config.toml
n_layer = 8
d_model = 768
n_head = 8
n_kv_head = 8
head_dim = 96
d_mlp = 2048
vocab_size = 32156
activation = "swiglu"
norm = "rmsnorm"
norm_place = "pre"
norm_eps = 1e-05
positions = "learned"
qk_norm = false
attn_scale = 0.102
bias = "none"
tie_embeddings = false
parallel_block = false
init = "uniform"
init_std_qkv = 0.0199
init_std_o = 0.0
init_std_up = 0.0199
init_std_down = 0.0
optimizer = "soap_variant"
lr = 0.00351
beta1 = 0.95
beta2 = 0.95
weight_decay = 0.14
lr_head = 0.00624
grad_clip = 1.0
warmup_steps = 200
schedule = "wsd"
decay_fraction = 0.883
decay_shape = "linear"
final_lr_fraction = 0.1
batch_tokens = 131072
seq_len = 1024
doc_mask = false
train_tokens = 710800000
steps = 5423
dataset = "wikipedia_en"
Each number is 128 + 24 x the weight over its row's rms, rounded and kept within 0 to 255. Layers, rows and columns count from 0. Numbers have three digits each. The size before them is the row's rms in percent of the matrix's.

# down: layer 5 MLP down (transposed), 2048x768, rms 0.1, rows 632-662, columns 704-767
# gate: layer 5 MLP gate, 2048x768, rms 0.0977, rows 633-663, columns 704-767
# up: layer 5 MLP up, 2048x768, rms 0.102, rows 633-663, columns 704-767
down632 097:139123174121166163087137092097129108164143118125121088103118122123129108119110086144107092122151150114078144102119159136109137090164137133104110142106127147106139128122122178105119143138150110
gate633 095:117111136097150141152123095128134144119127154144103123141104150125168108154126135117174091128123098109086115117132122106119112126081082159127144084116108144148156140087101126114125137125137116
up633 093:123137117113123143082157162126137137148102122123160156070163141088154078150127137165137132139118096116119127167097141108158081128130092136148177110142090093168091144102122165123121151117109113
down633 101:119105106115136143115149082081085086085127117126147169134106142120114146097107176160133122109130114134151104158134111141063119171171124138146099089134097118158132108104130130159164111175126139
gate634 103:121124131105142143105111164151135066140081113158113130099093151117097156168095156120118122154118130132125116140101081128160114115152076176113116098119116075119127146122126135160076131098123152
up634 102:139111127102139121114112124123127129105153109124101112115126164118107114152113096113146141085121106065168162101116160115123111103086165082138122171145145180088109074125136131139139116136078091
down634 091:115150101139124112135133141101135132138135163118129129170145118101140132118128063168146153128131127120140124140175096128116090151102144131148156129146124146126127127091147101131161126142121144
gate635 101:094148129129139147130108124078122115146118131103170144125110136147155138146081125132126122134161099149129172142155085136172156103119120136135117135074174157086129102101110131130142114134106141
up635 100:114135148125136115085145101118131132096140129135153110082086138095157136151114114146160109145140135144085159156139097135117158165134103143119142113131118144099152125109106139129129153174129123
down635 103:130138114149079083124129138086095113096130122136130127151146134109130158119151147129148153106102104106144110080127081127162135102118150150156162141147171133195149129101131143140173139121157131
gate636 099:134101119104120129101133136123127141167132117138149136141129131117127120143165092144140097115143110104156145135116124124128105046158153122137131107127099115126149102142135117119098156123154142
up636 103:097091158127120107140141126132116073084110141123128115100163134156129121112122187118121091150069118123152152148126155129123115110123132107098139130120142116120143146122124143185103114118089097
down636 102:151091099151148101118146141146164122102140154122144111126132162107142111093132130158138109094129139097084148133140124108168121168114141108131153119064144152120147131111089133146167128170172136
gate637 094:138100113119126160122128113120128122096151104139146115121139134207101112177151113121123136186165120100139129110112129146087134131120096139131104105104151099145130131156124145128134066120077163
up637 097:106127158143116125144076118167106102151118130111117108147130177144102116109107091148140117130168124091109090157164144151098150109128099127134161122124108131144128172105154103162133114114123068
down637 096:183113134128139187118148127153142125160137138165134144152146172109094101175141131080130107144187145117094114114139151193157156165113098139089128144129084091140132137113188139147133096137103116
gate638 099:118135116077094084142156125152148122102101118145119142146110130124184136138130161142134135134170146107175101106114157099098130142104123152142138143156124151143095117143076154115131116114124154
up638 106:140147127144121125121143113113124131122153141151139149118095134088116122122123106105099107166153127111147125144129161165103120152116111125099104135161068159154109144120142117111121141084137084
down638 104:114154113176170116140100089112090106157082107147133135166129163073132082121119107134100117152113138159109154131138103150180113136150107114114124163138112113150155135115167150150126158134123132
gate639 098:162139143123171152175132110094135153105142137119111145109077150112159129166086134164152159093104113120098086119073124112159140132162137102124150087114146070113117140136143137144117119151125095
up639 099:126118145104141110137121101112121116116114109093105167162122108078124134131096121108121122138141108165115135141162165112124131078151154101128141143135166139117129161113152120188116128158160119
down639 101:137095103109166071132143146086086137141148135113097139130112136168150090115098113152138157119172116115116118137117132096113097150141158155099143123155182145116103141099140077122143138151160153
gate640 097:150139143127139160122147123163131133108147110144133123122104157101148113190131149088082140070121091136113146134152143117110156166113133129121138158124137079108090148131102112158113100163128096
up640 100:111094098099110151139127130147095143136129104141126155114120146108185140181115185108155146083107183110083126117141131118090095096117169141140123116101119140145137130110054168116129153152128143
down640 100:116137092125116110159131163132098113136148146067090151077167128103151148153105110116125133123099140153163137148198155131144078097122170129128074105149133108157124165146114129115128165163134105
gate641 102:147114092120160150131148093101147096108075144112163111113108133139147120144085109112171149135116123133131129143133099175170161073147132177148127143114138135135180173124182142143111129176116106
up641 101:095096087109149142129125129147122122155117107146136162158159108152132140112126143155144136155159105113116123098119156165126164135150133107127135131118129118059167142149120129081115093167177138
down641 091:167086131117147123116088128122127117140107103110162097132143122122096120138166130147092142124117118097129104132101122139145175136121142139124115138161201090152095102108140126133128124153091076
gate642 097:104114156122140152122124095126129129149139124094120092119141134144099102150114159131090104103103140148161153117143115111077120112152141157148125113156111093138112094144088154135131154094145157
up642 095:158136142130107102104143131175107142162164162091130120121130129151146103129117159115126133123147135117129188125113085145098123130132107140116142097108085128134118142151121126148108105103168152
down642 099:130143149104118155115152136103098103147124092149164151147143090106151098133147149137133120170115126142149100175165115140126083130142123114138120156120110116141146093127107076095148153141145098
gate643 100:147141135149118113133148181131137134120149118094113122158116144123113106104105104076126128134114133161119105131149122138120103148162116125146134151093081106137115112138121119142103151141154102
up643 100:106162118153138132122124128103136104190101143131110132120127140142111187114160140098126125137104124136138145169101140119113145098134188128178131107119083148109161171118102129155171161132098104
down643 107:140130129167098166134108154149135111151076137126142185142113144067115154157140128142135129083123154100152141121134114127120130106095127152126120100131138122147111155134170145157138143126144158
gate644 093:128156160096121131113103132116147120121100149151164144131127107138143091109103125116152094182156088096113141135118100177171119135132122097116120109096113119128181163140164089122139145141118146
up644 091:158132152136141106132077092150134122117124110124133160129175171092126140153087171102091140143104072158139133103150113106149106145160098132150163158134145165113125102173134164140123135138142133
down644 098:139115130090172139157153095150156154119140126176148126135113104147087160127113144168158163159091071177112130154139083161167132214150134152098136126150118145123147120134135097122149139115119103
gate645 095:137113148119158129126112138133122082155084141177173143155093118105151091123099133100117101174133160112125086102150140120118120158155122087125148109123153123110087138152125145142155136141134122
up645 097:119139123150162124132134102131140140155096155125097090120158098124179117118089157122138157105123150143125098106165118074161104172091114136133144094162151114152175096097119167128112075125134136
down645 098:161159127109134116098122156161138143161135153136132095165103121111114136141140090128137148123109129113166133100132107133092127093100119099103174113145130145163115092087119144096167109132121153
gate646 097:118149118099148154128064133130151106153100140112148139148130156130111079119146110148121120146107129116159139118144151094146087193106156137133140124132136148119153137133104120124146130095112169
up646 097:127110137166117133164097094143155157107111151114106097139163146132105089098130142144183081121110165122164159162169125123117122136144115133130135105122156117172105155132135139104127134137156131
down646 096:129082088144116114108143156131118095134123090159134124162154158080131145112131133162133120110095136114141166125120109097157125121117117139145099084139141140149128162104169126142092111140127147
gate647 097:106091087165142144133112134159114107143119140124116121146143134135136164123133068094141180057127131149193153166134109157148127100131141125182144124120141102118109118158141113128106091133117104
up647 094:119107134132128189146118160128149106150097117100098138149122153158123115100073114078141079137103118091081093095115143120118128126132129143115117104147167110126131116106132124136121166101153099
down647 104:156175115140136137145073155116145119128089122129107155169126117096117169137153129138128125129134137120120122125125118110102142131149122189154135126173153104145117132095120135130119139136132128
gate648 094:088114149164142127109143104114092176088160164159154101099122125128155143130194108102153101138149143125153141144144143095132117161140079148127109143105097103135148106167126124102118130121137152
up648 099:139125168148136107115136124120129128108108145111152160120108141092135141121095121128187076081125119153173097113153118139128175123122105130128154133123145123131153131113131110102142136111116093
down648 100:123124139154080151153102160134146073115138162121115134138102161140129139099118146123143143127147181136124098172106136133090138156114139150116109146142145121121144146119146110188117126168056163
gate649 099:161139116106166169113123129113161143102138156099152141107133188126140119127093138122123140137189137103132120128125086115180134136117141126154105122106103109127097150108127144109167133146079147
up649 098:120086174138123141132124142160117132110173093101103110166165105144135134111136114155129132152118180116158118100145136123123115126133140154116157174122176102086172084126154116098149129113114142
down649 103:134135124158135130081099126202178139126125079140176164120129153095127100155158146120088134124168129132162157091142139074129131125124118109086140113119142159122145163115165108097133147147101082
gate650 097:117160163158108131122149077102165074132132095113121156165109115155130160139167130126129152141158121152131128098160157138134101140138131128104132135132143161159143148156116111107094115115144126
up650 101:122140125134091139126113132149129159125155129100112121127140140152141144137118123113166132158152176139162153100102118133173129142126109154123167100191112094154145126108142116102137180114183093
down650 099:092131136121125100119153108151113117136153123146135170144148090161145131117135113134146089136159132112183098144117143134147123125115148153160138114100122105145148157112126100090156152125142099
gate651 093:149155129122121112147146136158124145142112132107086111102155132126123130201110066113125117060113145157092115121112097105134124127146152129127143133095138108106120082103128145090155075129092134
up651 093:135158167134111128091085189151134101130108150152152177089114154086143135123123097158176157167134093107132153163119114143141120159089114137107123111135113094112151118123121168097090104160123096
down651 097:112142143105068137150116134106151167140103137151135165094131091111126149128117127099123152162122094142103132149079119141146111111098099105079168143145136172115106148154149106096110105143128105
gate652 107:129096146128161130128084101105122144147168138158175100114150166131172088149177147126136139114093124118147154091117079103120137109116146123151132088105123085099113105081112094156079160122093090
up652 104:135123144082143118098096096133107133093131126137140074142163140094131142117106156162141084118126133138109102128123153150127164122140099150061170113134139135142083151135115157119105109126119097
down652 100:123132072126134167107199089085089171148155138135100153136155170165125104163128094159094175126118111108121150139130099142114110130086101114103152077125153087135095118097112099123094086150147107
gate653 100:124128092107124164147093148180124123161115102146123122143166131103121111131091130148158088151121095112144125138050130095098119101075084125116134158131112135131144122113133137083134166096129115
up653 098:144149158086102115105132146168109142127152150138136094132175122093128136150090117087125201135146089150144160110114161137132136146149136131147091105159149147150146126144178095122127154099174132
down653 101:105145158110107124154102192099126135095078112152157096092050131136086145136136146094158129138127129116134123120139117116100108173151109146096148114144141149173102142171112107118072133120156156
gate654 102:180145163111098121127092150132132146117105118130100113119096121137122134159112120132130096143145109139122148107136165127138099122168099136132130100124169120117126124111132145136128138138114135
up654 102:140149139156148129127160123107123102148138133169147121138165113163102104147101137170140159113101120125115091143099104160126132123130118157137119183125090136151153148139102137094166170125127119
down654 097:115102131149120082128106104129149114119119132111135125146140085165134138163131135112082121127172121151129161087126125143137114125125094141147124127148133148120116119107166154156119129125139121
gate655 095:133109157118109119112126125112126135156131121098124156135132134139159132152099126121105100104182155117136089116153120090117133112114159131135121159143127106124161151137134126104136169128136112
up655 095:107109064099139116128162107151146182155077140136187124116147132062139102125118109082150124129124165150160118135127134114114132158121136164159138155179102176084119146113104150133068135129091110
down655 097:120142146145106140147115132142120140125152090119139117149124120173127127121116121154152120087174157157139119154118142121120146159120121179105123177107157153116112116137143109137161137135128141
gate656 092:090125147088121123134111088184115112106166157137118129119145160108124154090148127140090114096117116137142145132161125141105128152096113164105064165134162118125183136215143064149100108114136121
up656 099:137135139110113162140154140101105094137143126125140139118116131143168105097131161144109137153114124135145052142078163155138098113148128152084129108156143124135136129118139127149136123136146113
down656 102:128149142110137141120137127151109139102122123134118142132140155143148153115178124169113135161123073101139132145112127161141173164145138124094116118155146067117082138141122088150098121127152148
gate657 096:107152133142114104119144163136100068129107108075118139122123132084119111148114125143118129159217134074130111131112088161176126122096091137130100167098161123134145133133092097141137112108132115
up657 097:113133146121109155135167133130159118136141120156104159121146122131170111122134146144107147130125144134101138096126063134093125111101109154108128168129125134125124145163147148102137151092178108
down657 103:109164114101120120151089129105114109138147161101141141085136153119108191129135095104172161109159122063143121141132171127074108099125097127115145132113166083104104126125132134129111110144105153
gate658 100:116141163149133163136095081102141158119092147139130123116120132166164133160121142137169115132137144105150131138116137133102101132123179094154128094159148119139098140118126193119150122124155109
up658 099:116109110065116167140148144165131092096124129173078077137122148102125087116093132123117121155164136179130122131103122069133129137113157083124112131153122107122140150104143125068148106134163131
down658 099:143128157123137154111133112113153104147115154145122109198149121120094099131128167155131107091146109151159098106106148105171155122088112130130142148120127177161151146159144139110177131144151127
gate659 097:122136123072104132089143159133119110095088116112180130139137130099152160095146118113150108131145100079127132120112112130139110113149092174160107138151171107135134120107080170082127118134103079
up659 094:083134164062153156149141209137116088146124133141131103127125103127168125155124137121144132085144097098146103141126168133126133131118143116108118151122149109134130121082094157140138131124139153
down659 102:176172126147103114130111141104127083145082141117076136149112095190122104063114157129099113161155136149145121147111123158095117134185118110113142166146113124160106129117108142097103089131153152
gate660 091:124134117147109115153101129121141139099126089113130109145111150108084126103121133111138142126135132094139140137113178146141143118155128147153082128137115111133103120147168120094125143110141178
up660 090:119141124113110137139125146171150154153078114128111131117130136079105143149080117129167146135120126141120090109081150143150106139104129108113110091147124101137136148147160117124133095155094187
down660 097:126143104160129103168131129110158109127123125062129134104138120135113093111148095128117106144093130196095117103096126129203135150120087104128113155135146130134103081094145143110118123129109156
gate661 090:146110088116120115155104146117119135131087132139132138140136119153169196132115133163155100093142159133167117116102119133142135140072131155145097134147167069163103157139130117150108135129135127
up661 096:143145136115099157129108105130122135160165125135096145158122114156128106092123116120143132119151129149129085099093124060136165131122125133115171147110097138143121149123114122117159143154159113
down661 096:142136097122152077128100091085103143160110142140136136124140155147130138133158098146093128083166156083168120144157107125110088100127068141115139134108120137134150181168138133140101136125131115
gate662 099:123109114136143130154157126133132126106112130133119126108127152177105129074143117121111171114150103112158132169103120090101158120080132081146130131139109161089111157127095138100144127118122142
up662 095:176163119107133161123102118130150170118129110153137138103133161136108143134118163116107117135157151087134132126129136113160125144115143085155108144142071139103168162106117153079091093161154133
down662 094:135079095134125103132127120094115133106089150144162080118130144119127127123178148146112096121136084106095100149116137128153126121103149082083128145130099103130117121108140117099163103123119116
gate663 094:144161131127146133100098140184133126168125119135125131130127124128133114118099142156138122155098136113155127148130149084143149131155129138115095126139098124143158118155146065105141133155107136
up663 095:120155124089089127143112104067108106157121166121118127171168123098125111149176141181133127175140112091146123131083085144091162121142129078171089110102131143099090137096115124158091109135115125